config.toml
beta1 = 0.9
lr_head = 0.0173
grad_clip = 1.0
train_tokens = 681100000
Each number is 500 + 25 x the weight over its row's rms, rounded and kept within 0 to 999. Layers, rows and columns count from 0. Numbers have three digits each. The size before them is the row's rms in percent of the matrix's.

# down: layer 4 MLP down (transposed), 1536x192, rms 0.0624, rows 1308-1376, columns 96-191
# up: layer 4 MLP up, 1536x192, rms 0.0585, rows 1309-1377, columns 96-191
down1308 097:509523463503486482480518498481533548460488467530496525528509480500488472506469510515541489527472512494536515559481535467505532509526441487519492522466520504510480511503483444509476532477497489561525508422513501472504440495499465488467501520536471539511495524476496511497493524501499476518
up1309 095:451524532483522487530498559491484492513468494502516529505520486512543542519519477472500490486535476520502512521459511521483503505469495516460490522480499560535513491521385505475484480507470480510508481516470503523483520518462470495520531499513521520476527448484493490489496485495531513479
down1309 103:565488471494497491485456467504499488591512473501489484463489485528496485470484522498521525518500491498504473478507516508517526505492498483495556479528525468503504555449549465518490526517500511479491534501524476481511531489486526497483483500442450489494474543475492523447490499513490488524
up1310 100:489528512538500493472527512532565499487517509500510503514500485503501498451428474518493465506489507492506470493524529517495506557486536480513463508475537512477507514510490507505501488534516500532495489493518535463542476452498460489495506496511486493474473480459509492544523519566502483475
down1310 097:481529497450478524512499452488509521478491471512500473456464500515504496495556501514492520476576509487481508465516437521517542495532526537497503504485490465495473534523516469464529503486486494492550478475479463493507491482526441517489514515481523510519550491508493489503534513476493462448
up1311 095:489506457501509455467469479505488496490486532441500469514521449472525514483528513528501447564524553523490488495507464507523493528498482511524531525491460487537458519478531496485550508517501485504518460508483510500486526500498492534516439519455489495529478514493507492511503487542504440521
down1311 092:497491496497518529517545517467525503485518482548484507465498526522468478525450538446535523462540508524530527487473546445484533499501527512472467471505500529490522496538489494503463453474479522489502490488500496454510508482459496510444518491528503505512496524510524485475555509488503581492
up1312 092:459509511496494526504462496459482490466526523484520472492486513497523495506434467452492495493513495500521437525511455534495498483506473503538529512542554502487488503499486502469485501553505514515494488528480498524469532488501505517480480528486484515496505489504510500470492482503497485494
down1312 087:463493514513531516506496481476473512429526508503513476454496496488552490502455530452485489530519475552532503517522483499495482502531523512480497538539533531541487518510509514462449522556499537528522485523477515476518500536513514543482476507476479499488516491516507509484504488469526478501
up1313 095:521522482550514516490489508505510507455517509514469504471543506534490507514480492519499457510489505547475501526508459524524509538508522450508515529483500473505511534485503515518474483488480527490465517488486541482442482489453509496529523481507457535513472465478541513520479511518500506471
down1313 089:539494506508527476476498446514518510493460531475516540544511505466493543459532485526508517540466533473514512503493516489485464487481479496467518501492490538525465530539532474511449471509538506500499450544519514468490526482544522508495468498471499498448472519502473513469532489464513461498
up1314 107:459507463516504498496493477497493470468517547513526440479506492499553465529519551507498458492444449514480519472534492537461495478547478492467458477525495507523468503489497496483494512547534479525504484508469512504442517484490485464549540500487518533501473485462452493483534479514501435503
down1314 105:491528467506523549530514488460479490464460511478499465484518501514462512523486521509512470527514487487491494493518496478496508519514502507511537509494482477483448524532524452515485475533502536495461509503538500478482520472543499515561517512469519535529499517522499476480477493509482530512
up1315 099:470479484543505538503494519459499482487516484516515489536482496519499460501460496492502514524498505514480478547496544489495506559523503475489533523473508505492504484483480512486422496534524477496488461498521536486490522547521501460499515471499514448515521491526494479493505475514527458495
down1315 094:509525522480506446543492487517470447507543550509503484498500495471465529487507510504483501492476496472486491490480474550528523482491500511470482449482500549533487490495510509501533528506538474536522526492488446461526529483477502507512494513481460534464508466501550509463524478478529529490
up1316 097:545530539503508525466477536491524481464494492546488506492493472500519495510504506492460472474499468517513487475492471486513535469542506448476483501500538476494462497495456521455463528495505511547520432546503480490484499528494499552515512535471525517505525506528528517471499513503465501471
down1316 091:523494479502473506484504499511453546542505511442464500513506491500503539532524438513522492535454461518539536534489468496497464475491542527488516528516493523512486508465465438521497464529488485509516547549485486495508506477536513446506505519531485509479458469530492526510505503559509501506
up1317 089:411530508486496491497487472482448512492497550493497522494470517519544508505534500499476471525536529458510488493529493525497450541530479480549519511511513506485467473484455497457521501498465484513548520510499512531487529492520470460470511506477490530494495514443483533490546491531516536502
down1317 091:569483501507506520507498504510494501500522458500493506484549519492475501504487472497512519458480508523522539465500507482527529482463532486465507486486519465503486474483477538497479546485516496513481492494477506493490485543491529544526481527485489465495488476594497496536457444473500526464
up1318 101:527540496505530518527493512505483483474502506489528495498544521530485486523535515475518510525508496501477463496526515527475527506504508503499477490522496494460505481501478504488495486525508541487474482505494548520523496483480479454516495484515496509525537473474565528527495509514480495441
down1318 098:489477537494480466433487507466541538529521510495531473532457488577481473499465486468481520528462502526499481512464500455480474517509517504508505525496494487532481493500492530487504496520476489511473504485474521467524504517527500479500477463512506548521501506485461516527479464509502501527
up1319 097:495467555517524533494484497476500501488507505548514506471542474514535476507468513487475459509500502526484522495519550512452510513498462503520453476508490519493514473532517549485469537495515484526502458501460518469473525479475487508512519486524502528476473505523521482489512507562524522490
down1319 088:508517516508486529480495483544508487487477523475506513492468483480419538490535523517495510501453536505494534509506466486473486498478519496477507530504467523489470488487516477443513520494488533518478547481465466472558455515492491490529451495457480504516519493474493536512504478516523508500
up1320 092:506488519484521507484481518513499463499484503510501500508492534485511499466498516468518472564522503531460515512484488498445504465495509490473431512479501523506488516500511492530460513535550469496495488453488516461526507539517536500512527467504509484479485501530481503482495465574496494484
down1320 088:447493492549480497506509484475485539501525516485488520490520468554496494516539481556470514521501521500497522457502499523561498498517530522491526471555511487501471517474444552490495472528502548511520519484501516520496491498470491524484447547478483505526521495493506485514503526451477522486
up1321 107:499528524506483482483511492467495492492503490514454474469472490507517486519468489469461462527473500475514484485516497513445520504555470516488522522520528503476438546506491531522457512507535504534480457502487489502473495524477461529505491555479501550490476451507496550490512497476526500507
down1321 107:560517522461502519487484468532476505452493520518495497496492485462485444504535489506493495466498478498494566506457494487483542494519513533553476506485487527476507567478484480487515527499508463544520559500472506493508464475492494493518470490454521531511457470468479475537492503476487474495
up1322 096:491546491494527511455530558470498454509469524473502471444516490467518486515520499460538514485543506461469513493558517501501473513535525512482504482527507533490483531517483491504488515536509500523530485514486486468508477534471489521502540477482491483494499520500492480490495481496515515505
down1322 091:497494494501561497534510474519515526470505569451522520534469449560520512506517535513480463480482481539517519520510487495476452509498523542486442549494545506472510473468480505476508500500532506494477507508544501511459491521523480460450503464503540477472517536512540490518524502519479481489
up1323 106:503521460559541516459478527470525509493506479496489480519479508490526507493462497500552493498521478478539480477520467553466531508464530515498495506486475514473519530530487544501513495478505534504509506496477509493484494481493524539496491551521515523498489488533496519514479487505543517525
down1323 096:488488491501484458507507463502481501524480522535433480485472518482492472490504546484530492455466514489498472515493543534508494527533497429498470523547542475506468466506541451515501518498492470514499473508488501525497503470531485494500468456531520512510516535494505519521491522500517470495
up1324 098:499520472499501481492504502446510505478509540482554448481517492469512511517520483528518493521513518507501501539510501522501489481498559522539476483511496530488508485526499480492497475471466456505537501501464480528469477490496478515490465529458502478499543485495530541518550459516507505495
down1324 103:466511513521496483461515461535496505518538476518502514507476479450471485479484501469521488522490489529499448527481460481491506513499517462504502486500477492489480522488518514509512536522523513488501565456490560531512510504459461478560521484492535502521467506460477480504517489475530479473
up1325 099:507519491550505541489519526487471483492497520495484514527558498497505480470463480507505485484502461520533463495491522547478559498513512523499486519489465558511505498504501497460476491518492512531520507499495486493461499496479510515492525515451491500508539483537509475482516541499518502536
down1325 095:464499470463462494510495526524503538549520474524535541492518549527507496513543504487539466532499549459508546479488514481489466508515497451497489516533526520489529529469505459474538455522519508452482468508489504498521493502444531480514476476495482495469486515501493513515516475483500512477
up1326 098:505515520525544485526475524474517500482494501499513526472542474483520526487473490533541499498488517500486501539479513496482482523504506523523512504561528489459490485546475523495521509512524492519495548472489513473558510522495498476504492529478462556522499479466534513582453484496517461477
down1326 095:557478518515509473487503538477524461516515514495489486485470500524484453531472464503485472528443532467460467484496530487475451476500501484495508536543508536508536501506517456462505526493494513443472516531473446496479536501508506486478466478525478499510517485500468508466469520548479463512
up1327 091:500483513490511480522537486501470473499522479435518497518517470516502528503515514462519541499504485537468485463507507527503478470476513500512507503496502502506480524520459535521490553559531508482505471497505485489493497500472482504491490518480473470515499510507492541467440473491486518504
down1327 096:492509516490534556461483497461519501493483484548496481526506476484519513477498512519498535513543498457535499500500522448496493490510497493511517513477485513483483489509501503503479501462489496551503517497499497499479518526531506507509480487536519502459509526463501473494530554538526452494
up1328 094:501511482513532496511476471516469496494524527537493474488526446527516490486499480494486483524502528528457514461467461517483489500501554515521481491506510551510480509499476485501517478518485491493491519493477507533505514509506484503509476495491479519508480467505473476491504493504517469492
down1328 097:485529493503463506458503514497501491559492479454487490489500546510483493505500509505494499465505492497477477530542483503528462491484504498496556453522513447502484554508527532491499536506519564503499495497536511462507528495488521473487504480466511520468519540504523535499492499507519498484
up1329 093:487487485503534496510494510505477481490567516511448526495532482495501529526544498508463514551530482533495530470522511477445536510567515470496533490490496539493533541494477513499500519509490512507474492478478502497449511499484493512480427459486488522465465470488477531489520474523538514503
down1329 102:500534522477485501541491508522505479460469526487538459474499487544473472468442523493470475476504544492490503511449514522530515510453506522514503497504553523481486481548551516467508512521511508498491507524505505500468492522503488485491533519500493469476523519495509463520455532519483511470
up1330 104:489500509518469494480538525458527471466506529500492479547472489502496517496516493455497481512504517498471485487452462515505516481487509508473494502491517498515515559541492515453497534491512514571557535489477530512473523502451530501527502535492527521527484452495492507514552539503475481506
down1330 094:531548490468540518465454499488527540491488527516484475513481494504467497531505520426537503523504462504516479529524525455515545532521527505512508546490500527470516535479506472505524490487529511474448481520505498479479495467540468553481510484523501475497490503456519479503497433476526508480
up1331 100:471520494501526469515505519441501494480499541517469483510483501480490495526464506438502515494486521528497421488492553505451559480511518464468474523531492506480475483523485491488505532493504546486504489549481469505504526504471506545508485509485487526457498483518541507515490477474491494495
down1331 095:483507491516479464491489476508492501490493495496493496475521518491537503473490508504514529534528444531467547484457483501521517532462482476540499499503512485519519530482490539513490482537469473527508491509498535540494489532544500488500501460497526507529498505513480513491519482472476516465
up1332 090:514534512473549490513483522486510476488508469501519485489476487523512516526505519469499470563516493488504530522486483494510504464514530419520472494518457518473499496532479537475507464517520474489493493498472467511472509544526530465531474492465478545511523465520501495486452458499510503515
down1332 083:502495514505452464447517500503493522544460548473495497518475479468504523507505475515472496492488473514526533538505508481502486486485525489516488479547505478495505541493480487502493468518511514483519484490504524455480518447501462506484502513535519481519502507497518520525494514523517519477
up1333 093:441469523474502522490518543454485488491487512514496474500525530492528513496513524512477471511521507503511464510493493510507478478467509496471457488545504507505473514499465521461531528505470516496496474489510503544517461501516432518488473521478497483491510483489490524500563474455506459531
down1333 093:537542531534523498516494501540533512419508503497487534491493472496504568539504502505515514485470523495508539472481501538515509480510480469511482518474530484490462522525532478514488490541556536503489490480512501474498485490505517487507514505499501497523492499508499459487471498533437510493
up1334 102:503509513527570510504529522482495480474477506488475483478541468428507472482500510511520466515460496461485503461474504522507525514505497494477517504488487483505508498521504526495477472485513512538512526480454510503498494467514467519462498494507465517536501496548508513488491519505492496545
down1334 096:515521455517466490506472456497544492421454523505486497493461506495473499507538503476498522481533516491528489480490579472506487484492513463506526467503509480511471498455514504475504521479490531458481454472544503508502508467487493473497524464515507494471491504476483486504533507500526463493
up1335 098:506484482521507481490526520503462467495498532479467527550502509508476553507493480513552483517510482535495505501508530514506497510467517458474463539494486537521507505552520487480505531532530489496446457476467526507453470505491446495523510500461458493511516470461569541485500479512508492488
down1335 088:573528520495508450509505519495537522491466497486539508481454506491552461519457495513470535502485499480497491500463486482543482483491540491548475508540510466491463509531454504502505501492487500498520505483510511462499496538511515483492498496505503501506453491499508511567474518513505484494
up1336 100:490492500541519485497504528507508464465516543457535508531530497478511527510506554487484515515531503525467486487525504571503463536510513479494497581496530541494439464503492484448514546495518509510457495502492516507455516509490491460533487504484489533464535474528508479496494496513474485480
down1336 096:510487504501506503567542525503470525531505569508497521514491489511489513484497490547450497488491541494518539470496452514475509515487516522505490507493501491503477498514489489529511511486491523502524514537511480498476523510495432477504479493503535481501466577490559516512560491509468477459
up1337 099:463550481489527511493477513501458500498502504501450486488492457519535500500468533521486499477495516494526468512519467500518497458487541487512476466487494534481459543505493541466500500493494505479503448499473487494504509538497526493532517516536466572495487491511510521493525539551512492472
down1337 103:508453534481460536525479483485484505479512525505512507500479519473499529508492468479483501496532511503483545475495454522476547551511467512557485538537492501494505487516486485489510496496502518509510497488484472530480460486462459503512519506482504458508487489492508489539485429475476506515
up1338 094:514497475503455541523461508522501463498515501495478464460469471497515485474495506494461476516510502540492463535511503514479521519500494486460471478520511498516504533499458535486502541578506475497453517504482503469520465525500501510498490486502541473538517471515514527504511504480527521495
down1338 092:463437490506511478475486507526552529487497512520516530484537569512493549456499510491533498475551506521478499465504494500481491489519478505492465520467478531526518515517468495534502486482487498506542520445511478512487533539488507478459496508509495544502504526509481507505481490497459506531
up1339 103:453497483489493483463489519493454477498486491477512485482489500479526506508523479515506537531482484550503515442487461503522470479470546534522502500530484573469503524518512488476477509473501541519507537484507497499422496498469476526535538491489478504479531467501544521468540522517475481495
down1339 097:482523525518469503533491525502496552541484491513478558538518510482502465481463447501506476499488525486469473534537495495437529513480451474494485496463534427512495470534466540510512500525515496494519483508471533496500469456534506488483484469480553515534529543516474469521479480514504475501
up1340 104:499555482480491517519538529474502514509484510480523536511497497516495515537511496486513466515446457512472507481511477525507523465519514537455509503510524518454458514521489500525480537481493544479464509486445517470470509521516494487475468494499496483520508486517508522520532499491491477499
down1340 103:497506491552447477461480545503502456487511515524494489448511524486522450492515478527482518489532445523491519504514509470510468535497516512534496457522464479541539518480503503492504505488512530505536489524535492545495491499478504527494516516483490519482515510503510509494481502470497541467
up1341 102:516494473533489570498465459457513503477559485484467493458500492529530481519502510499538479495492523515511532468462515520432519482506514501505547495532468529512504457476512527481469492501506496540490495461482530490507491467466462519517503480522460487454521493531503486497486551564504495509
down1341 096:494540551485442482533528521482473528453480542536486518503532537465491468457516494509484493496539464489498478530529480498482498506489521545521501506520538469514509537493478553483519492503470454512534482491477442512486499493482516489473482482516543534526503492504474477500448471458486531463
up1342 107:464559526493505501500495515504499494470515496556505476464513467490509506467539501516495473525582515523512514502558477542461455483500521481509509492469504549539523521532500526480523497508481495543511490527464509498498475536487477489474482508517496505499508473501540508505549490479508529489
down1342 110:483523483492475476488507516527516483428497509453538482491495499471476485531494463495547487441534494542479530509559498491504509471514515515503504529552505497492450480474492473482521501488507479510492474483492470548538511507499521440511491494528512526488493510458507518490532462498468474525
up1343 103:522520465528466537515492471518483488493503507499426507440509499471510491497454504481498493514507479511528496468453481508514509489549549452473523535455507488457502488512491511487530481512509518489497530492488498499515494492520522543514494543525470470530513469530550568474549529488534475490
down1343 096:475509563484516539492469485478475472468508481490458490509532489515485524467481513469525519470508480494521454454532526517475496509507521539500505500477481496503500490496490528483447515486526472497504506501537444504483493524506516516490497512491501549511467510456539494520522479568491520479
up1344 093:538507444483477532516468539445488478493507515512545516547510475514478500553485544494504471503489536488483470485506542512511478489540530484492540500492544528504468501491519496529519483520533473525493470511469480543478554521486498508552453504500463509511519477512498472501526485514507472487
down1344 098:471524527507522482479500473546510509521481462524451492441491549476534469481478496497512518526490458524514475508501469548481517511492521504504517501504484488478535504484493487451520528495484518496511535458526569496506491487489472504508518520471529488475452522514491516485495543496487533502
up1345 097:519487499551463518434519491467500515476493508465457503502501512541519463484514498470502531521528472494486553468521497553494503497452508463553544482493516468517475465514515550514531542519499475512501462512530545514498486516480493508474524499472490483510533474494484517539507507504506474504
down1345 094:491490536486497492474492511479477493514498488547510457444506475474436538473524523478532443496494501481494459503506485497519478475568479512477535520503510541520554497530507494489509509494514501515478507511513465493498518465483524478532498489499512516530492510517505497484468468506520569505
up1346 093:496485503460498517546490491460463506489483508516505511494489536483496532476553472496470499484545479489483498510562517499517545487485520493512492501545495470493542554483446540516464505528492528542497493527475543537514466482536502505496517543460510522504534484531458533491530511537491465487
down1346 099:512537535520503486475506483510529491488540523478485493532490495520498441550457497519544522508451537482507498516478489525494483472502506523493503529483499508495455475525499483472527537488524493497485535462525469484479502529435494492505462467493498492506497545496557477528468488517542528462
up1347 105:488535535528489472497474498479484490491490542466528502458507511498494512475544474536480456548460503527504511490530527509506434467509512469530465504535507514497498512472513496487485516487486482506549457449462540498471515495495483495490433503501520497498531500509460540525525515509511501537
down1347 099:518488515488480500517479526544492535460545513547503471514498496490514507530459523488539507485461495482540494539474533497499510520499510516533502495498531518518558519510485496530486527543481496525470490505521531487528495542492524455535526484494500508472491510475538515496485498464486468452
up1348 104:450486483522493486510494459501493519521543518476518500489483475492562513518483490525516509527538478508513490462470492538475456500465499483505482567542494518495491520507522467523498512504496539527464507505497505481524509496519486489515481547543486496506480493527519531461496508493478507496
down1348 108:500500491485496523504485522482520476503521506503528462481513512507502492479480470449516453496497519491528499465464488485507566493490463532508505510484486489496521545501471488511531477517553505475508522524486499489440555515468469539512521475515517512514534442499524513501529522533473529468
up1349 110:487536488506486465506477503499486507478507512488448528521501440469507522493554521515525516472499528519535508514502543519505506493505539483476569505544479506465477547546453496500471483498511499554490510518482465542479498522507503520503484518490485523525481487496490546509501477480530521504
down1349 103:468532527552482505513474457504508471479495476493490495515480506440500508501539496473514532495513493516486478467514482469536532488522509551537491515503474497532525492464510495504533490499487481452499488524526495490448472522502475474505497499488511477504466482477478456536501490507556538473
up1350 097:504465550510500527462502513490489521484520516445551516514534498509490481448495510501504424503466499535473510521532499536496488534542495513521476555523505496494443478552526502440493512477490500450522478495518505526517502474478493489463498514504504551484476491508528500505489479512478470471
down1350 092:500513513488491517488468495517495508491482446500493467460455507502538477520514441484495546529495492509481524497492488525536504464489552497496490508522502466507556523506471505558483487504497511523491501513518507515510493565531517508502489523511449457502524416509469510487518490514536491507
up1351 107:488492519557543502462493499505517500479494485491477513481519509501522438517524521460470498547466512521538535495468516519482479493496494434507507514499506499455509512509540502521501537500551499510517493469493534520456509488496470468532484484483499517479498491514488514482514486506518490490
down1351 107:502521518464479501510493546455497495520501499541473467504505515556508526515472467500513493479491487551466479474532506522456449499484533533498519515513494491503513495491486511448440519518459499514468460562455496475513476488470504462508498476476507458529491496505507500525482501525497498492
up1352 106:514503508514503478459469506494497493464510521537538502559484467473552513475533510499468459458545479501508536500493519513496518467498488492481507527551524499497456548511497503476507510505489459526499482515475521479457503559498457494499489482509494486489515524476503532509511445491502463532
down1352 101:476491490504472508521484476521469477539490469439481495508493545488476556517496492516495476503500539538460495529502473538466522493512508525505474536507503495517528460532456538476478526534464501523462512544494525553507511469498524494460472467464493528492494489519509546547544516500467508492
up1353 104:528520448511466504493479495454502490488528520499513477484496505502513536475492540435508513557527523514497487468493529519474502466546506497511512508473463500477472505499522502511493486521512502504520494523507501459460468532454489490493501529459491538505503470512546496478524487490485508532
down1353 104:524522506510511487484500500502483545584494507496481507525516503439449473492521478501475435478475509462511477518520513515512493496497527509462509518470512517510542480459499446481498483463514511498485460497475495504480489503518523525527463465500471485478514504497470477528517484533492446511
up1354 084:498508506495474492463502522437485486505517552562494499522535513489481491434455489469488497522552506492476497509521485503512486529521482531496532487504515537480499468507504525510503479528499525505540466472498483466480499512535513527483461469470500496496478511493501560555563500535514500447
down1354 096:513499476471517519528519467511547502476479487449511505516498446505526506544510482533523509511470464493508512516492514532480490467512512469514448495462501460483498484519485485478480520507507479509506474504468518534517467499495498492515524527529503518512545462521509448480450488484501504526
up1355 098:511479506498537500508463449475506509458506511475549482499509489533521516501463468467510520479522448477487498496512480492500507457552489500488517524506463536510509506523495531487479528515520478522510491503525496497521501443526465510514545518518461511480502494523493525522479511523510498519
down1355 098:455535482506511481497514479534485496571498523485480523490479493461498526532506506507488494567485518524474520504490497499500526463454560472509467476501523498503505482472515471492525459534451525506448519458448542539499472491464492484515497534479534520482523539508514532488511493497501504509
up1356 102:512479495519530497480469515515501524509524521479485533501522477485512512468521512551503535542532514538517461464512503490507474493492513495514512512519532504499493500557503477485464563503530521508494517463484531534484483525501519520433442488467449503473464471538476505490470503520518470497
down1356 102:463471492512501528552450482483508472501493503495490533502468485514456480529529550493510545482465478500474539544455511486468498539520485469478488474480460467494520504457498516492487502556513476461503513515491512486512491515490509525526519510490502500488536493515482504515542503478529493532
up1357 099:507508481555507508501503494510498490462496516535522526495517469517484471501480503484533452469475542519510469475470527505492515460494499536500510496541479511490493475506493520485496537486519537529517498500482507484536509513512539532478500502500424540484525474499541493489485479503503515503
down1357 098:474458515533500499528507519513490482533498500455487481534546510497517511577471503443484494502492465494445507472480514471566495474486485472517454500513511527502501520487532503517529550495507531510489503531548486506491521477474495480539483481526523546506505505512514522475523544525473469502
up1358 094:503553500535478550516465448482525486506527488499493488465520496468492500510546528505536479468487510522557495451494501488455516494508485518502544578487504498536493530506500486482514468510534486500473482501486495440463534493502512569480497511464462515486468514518478505481485476512513451521
down1358 102:470468476469540487472497509518529511470524518449520509551464474504493497511460488500458511534485496498464532552541496551470504479486528475495478471496474490483502463510492524548500511492494485509530531523497530534533505515479487459504504494534522480510535505479524534505486505490483514464
up1359 110:470509520540517512443481473490509492470535507509449504496529500519493516545457494508455461509500515517509508510513479537440474509491499513450517480494497509531518511490460500494486536529508499511496491467437516501493494498489491500501505505510476510485501488483505519508535461493512499522
down1359 110:515537437498479514496534484505478548508477473522527483526484535436524473477533487507536520533487481486467536476517527497506458514523513504525521499484482495541487507480524499497531497487502497507472480497498525465484438505533536526504473467506483499509479507501497517484514497455499488511
up1360 094:522545459502477546474519515478526468480477514523529512494545465498473507503472514511506466466486509511508515505514483517531474462546478474444462484522473494484517530517539488492500478525516476536458453484502522459529490535460513473510509502515500517481505488506513467519557506498500483465
down1360 093:505453473529485472496504462481485527465504503520508508467461519497512506500514520543513508523512467521515479533477482492470520510490514520491524510474538498519482432492493500494552487518489499516540507497489515467517494497525492491514480509520494464550448466492463444490502530504521518517
up1361 113:490503470521500476527482497479460473478493550478506506509500467487501511521509525543518503488503457511502500460512513543505453515470555496511533526505493547471498485540490496506503540491532495478472513477469509490495480489512491504499473516501498528507514483514533533493537474527521519488
down1361 127:474503487511489519485520485482506516489493491530531435491509496498512532475514486532525533505548515485535460492542452484474522486489524522487509512547488508492496491496506494502477484487521454510484525500534471546509533486536504484509492522530509459507463476518480518476521520513526522524
up1362 099:486508513492518479520494513484464499490557485507514479507522516525514514493482476496508480490535486494519525493472505501438518532515504470564480530538476503470490491525503531489449470508509504533479497511506489490466497506471517478458486484486496536515484496470580510492512441539498504489
down1362 099:490538512499497435470508464529495473423465537534506501517513473515500495413515507492482479509492516482515521522466475537516509486491499477470493452505475527555466475476485494498523526475556495523504511524511494489517490520497502476516531485554497498496482516509513486481578514503518515516
up1363 103:486497482536522517473472483432513458508502534496501490456541462518506510480497503517478494522495521505487487505477498507460514487513527483502497529517553497491448518531481504497493510502514538510524508487512525481518537536506499496524494502455490504546493469526539521459512519520488494534
down1363 101:497479487478495485498485520491540478573476512514508516501494484502486537540488512526481531504472462545493524515498492472477512513488547466488499543498498514491499493493544477473541524515547522508537506444510502503485488498525469478489516519507509505487514525519491550441491516530516508498
up1364 102:491479478525487487493472533476485499478541494460526494550498504481497508466507523514531484521475530498492485516521540516506520493534525478496537523462515507506468558464509518495453486482513542544491547508468505486504542552529545479467441513453467528510504435521436486520555462502476489492
down1364 108:493542421486525496495473489521509459478494505495457506486469462467528482506497514521470528515521502501511520474487482464521508520478468525514465544530516492473485500488491476434516510481523501484477489517509529503517497525502473526475468463485494500507501472514502510533509500476556512472
up1365 092:506515518484512443492464497514494486483510508465474512494498498486505487469466502511478472493532519507483443497529532542507503502493501493485516478520500491529521459477517500504539492557519505559451496565500483485500505502555456462531518528487487514504481487483512523514477489502567485505
down1365 093:516505518478474538511547504523534527475504485531543473532489485530499500510518551484566477492489489488519508495459515453513509484525523474499483544511521457502491541527503485478462502468496447463489516508516512526482503491420497531473482443528505481512515488541516492442499535515438537479
up1366 100:482482536512543546524442510498480513488499489526512517532523483479525475501504513524459446532513515462508521516475518531487506526498491477465515496472510540500498520494481509481509477533491472525514476467493501514483539502516515477517486499483510477482505469487532505492542483501464504457
down1366 093:499500465528507518494514529517475480523545488470497482478479480534494496523503469473499500469489497512474524490482482471500488473531509487507468467492492459488513500551503509493499508504541506449479528493486479464487467483506523500519559476508508498518503482502472544548536499500486492533
up1367 107:492525461546526513481519520494444479504525498502507507517505501521540470540511506435521482513499493491494486467483478534462500530534529471461482465483494492502494533505498503481462497481524499527470508516451514487509454483523489450481505471517515496507541477505540525497510505510481480479
down1367 112:470501477502455481518440496510495475567503514489503508520464489525464553517463499512526491507456513477472486554473532464481451490475501523522471538474473476528524451529465536519508509528505531508486476459503535464531491503493497507459486545537504522515491498516489520516501461499506528509
up1368 093:524462471548475503452497504483510531495547486490501515523513509461489456495460484511530495501512488505486477528520459457451488513494510457450529506521495548479498514539519478489491498514470521499494536528485494476528538509506489534505454496523498499480497485483490519505521454522515486511
down1368 093:499549499478496481489495502506526512457464512506513508471517487513514558528504517498475493519474506508528526503531565535522516490514496551509499493499511494547456492472511493497519469459493487466531463476515512505469495526528502463465513526495516519501489519512536472502518521495491487542
up1369 102:517494478485499499533543531514505510501505521460491471491505481505522474535517458521522469535478487495499508471511484501474484515464505500479521501535493545544487506520519481522497477533517479492531501470499550497536555547494479513535490514505499487536489498500506486494510534586502454520
down1369 093:490501516493489507464530511480517468504532519568487489508478530510490504510487521484458498481540493477476475478474465553496490524499481510558502503500476481492469504508505491510545525466470536490488492500498479505473460464499488518487519495451526503483516494501472510492471518513513537462
up1370 106:483495492521534495491485493508480515491524486501524466484490478489525509522518521519537487472524492487532503437522469518490466521541519515506516515496456529518527470486477542493532488527504517489481487525424513511461501507477511502506479499478500446516527490529505536486471535474514492500
down1370 103:500484501515477515497443530527493492526520528480530535463535517502469488534517485495478518490481539551487468449518508482538513487538518457486488500495499525468507531525502477515435528545475499513444529515503506476566511528486521465466463479494491525486522500527516486500458479507494509511
up1371 093:479573508535510484480442501518543499497515518517492536483491506511484456509510541499544511504517516498502542451470499495526495526547528494528483494477473520474471506529496515515532496509516500489521475499455494495478483516502441459561468551480481524465525498510496505522513501499517488495
down1371 095:495474501508467507521541492476485551508513463514485483510543494538544510539476504490478493502487495513532460516484493536509473483482483532462465480513514480484502488511457483481482468499486457493493508494516510497508477543492541546480497487513529499498465538492489497503513486522508508520
up1372 109:495485518518537477475512508503504486500509523501487520493521475492508503524491531424498463475532529509504481514509479532523486539536504490510543513511511485471502486513452477489488523507478481500493497477489496490486535521438526529525509531500498559484496482533520511543529472541494492502
down1372 109:497511508488543488483532548522511528526485516493493522515515505484494524507492491495504512479532509467494497487529523573477515507528467524494488494529493535517510502438497529509539492542491509482499491526491485532489447534530448507505544476511512455481537517501458506551504460493481511512
up1373 112:453496513522509523491523521514452460462544499496520496507506469505526490464497538502504499508539505526520449493483500512467469469518522495494487498502482540515483514571484512474496508537526481505516500469492485511537493513519528504516453527450461547528525505516438557496486456532512468512
down1373 109:468508505487445499537479489517522529454496446488485455521509501492540511488518494502507494514490516481510516501501477511526478455493509473473511473539499507518490545501495516500528492494511497476500509490523492447465503497528527543477489455524473523558506511528512479514506478518534519500
up1374 105:511513481515549506485486512480520466499510542522505508486522471500510515526489520477522501530464518463526519498511547501504471514535504478496506517519526502456434485505547482464449537514524526507510489452516527500487525515458504545474519559445465521528485481504503536510486476468502473542
down1374 116:512494492537510508509455500518494445514541500465510475474514498501497465501508505515483481488469486481513551480497484494480491488485480502467513521518488507462481515515526518514504527537509556485496515486523483509506511503506468555505515489471446505506509475519469507468502531446489504517
up1375 093:483569496527491493534492486488449492476520480509475466498520486541553477476477502456521463493513443508482503528527471518493537504541510463498489485490506502487480524513510521490475471499500506509498495497436511511446511522511478489495489530498461550513532485525525500506551488567514442511
down1375 094:446536493536487543480495479518481501418522534454467511524478480478519513517489482493491488483525485542500522518514465556466488504501501537516487501512500518475503487503464521496452488493527445491518505461484520481499495503491454523532452524475512496507504461519500476524558486547509486513
up1376 107:471466515503494508484491476473472511491543522514505535496469527487545513516515512486510519491485530549501508530513473528491544507498554532502484533496513535471455497497458505476463459494499496536517514457483489524455477534445505494485528537498464505502505467492510506477534512522557476531
down1376 106:481510508522537541486492490466499476474488517457539454535503499484443482545494520494497497467516488486511485546494510502504537502518532480502517531470443510456480563487476528522466494494500500499463483484531482505462497483468490526474452527503497497474498486527530495529542517479520526469
up1377 105:483515481497479475482484499468501484463535525505473498481488500500513516502506505506489524512481486540488491525517505555472518544550559486510491483536569511521468486481502481477496499495480529484497508465494518472464532494519470502497445523495517492448497473503494571521535504493524544509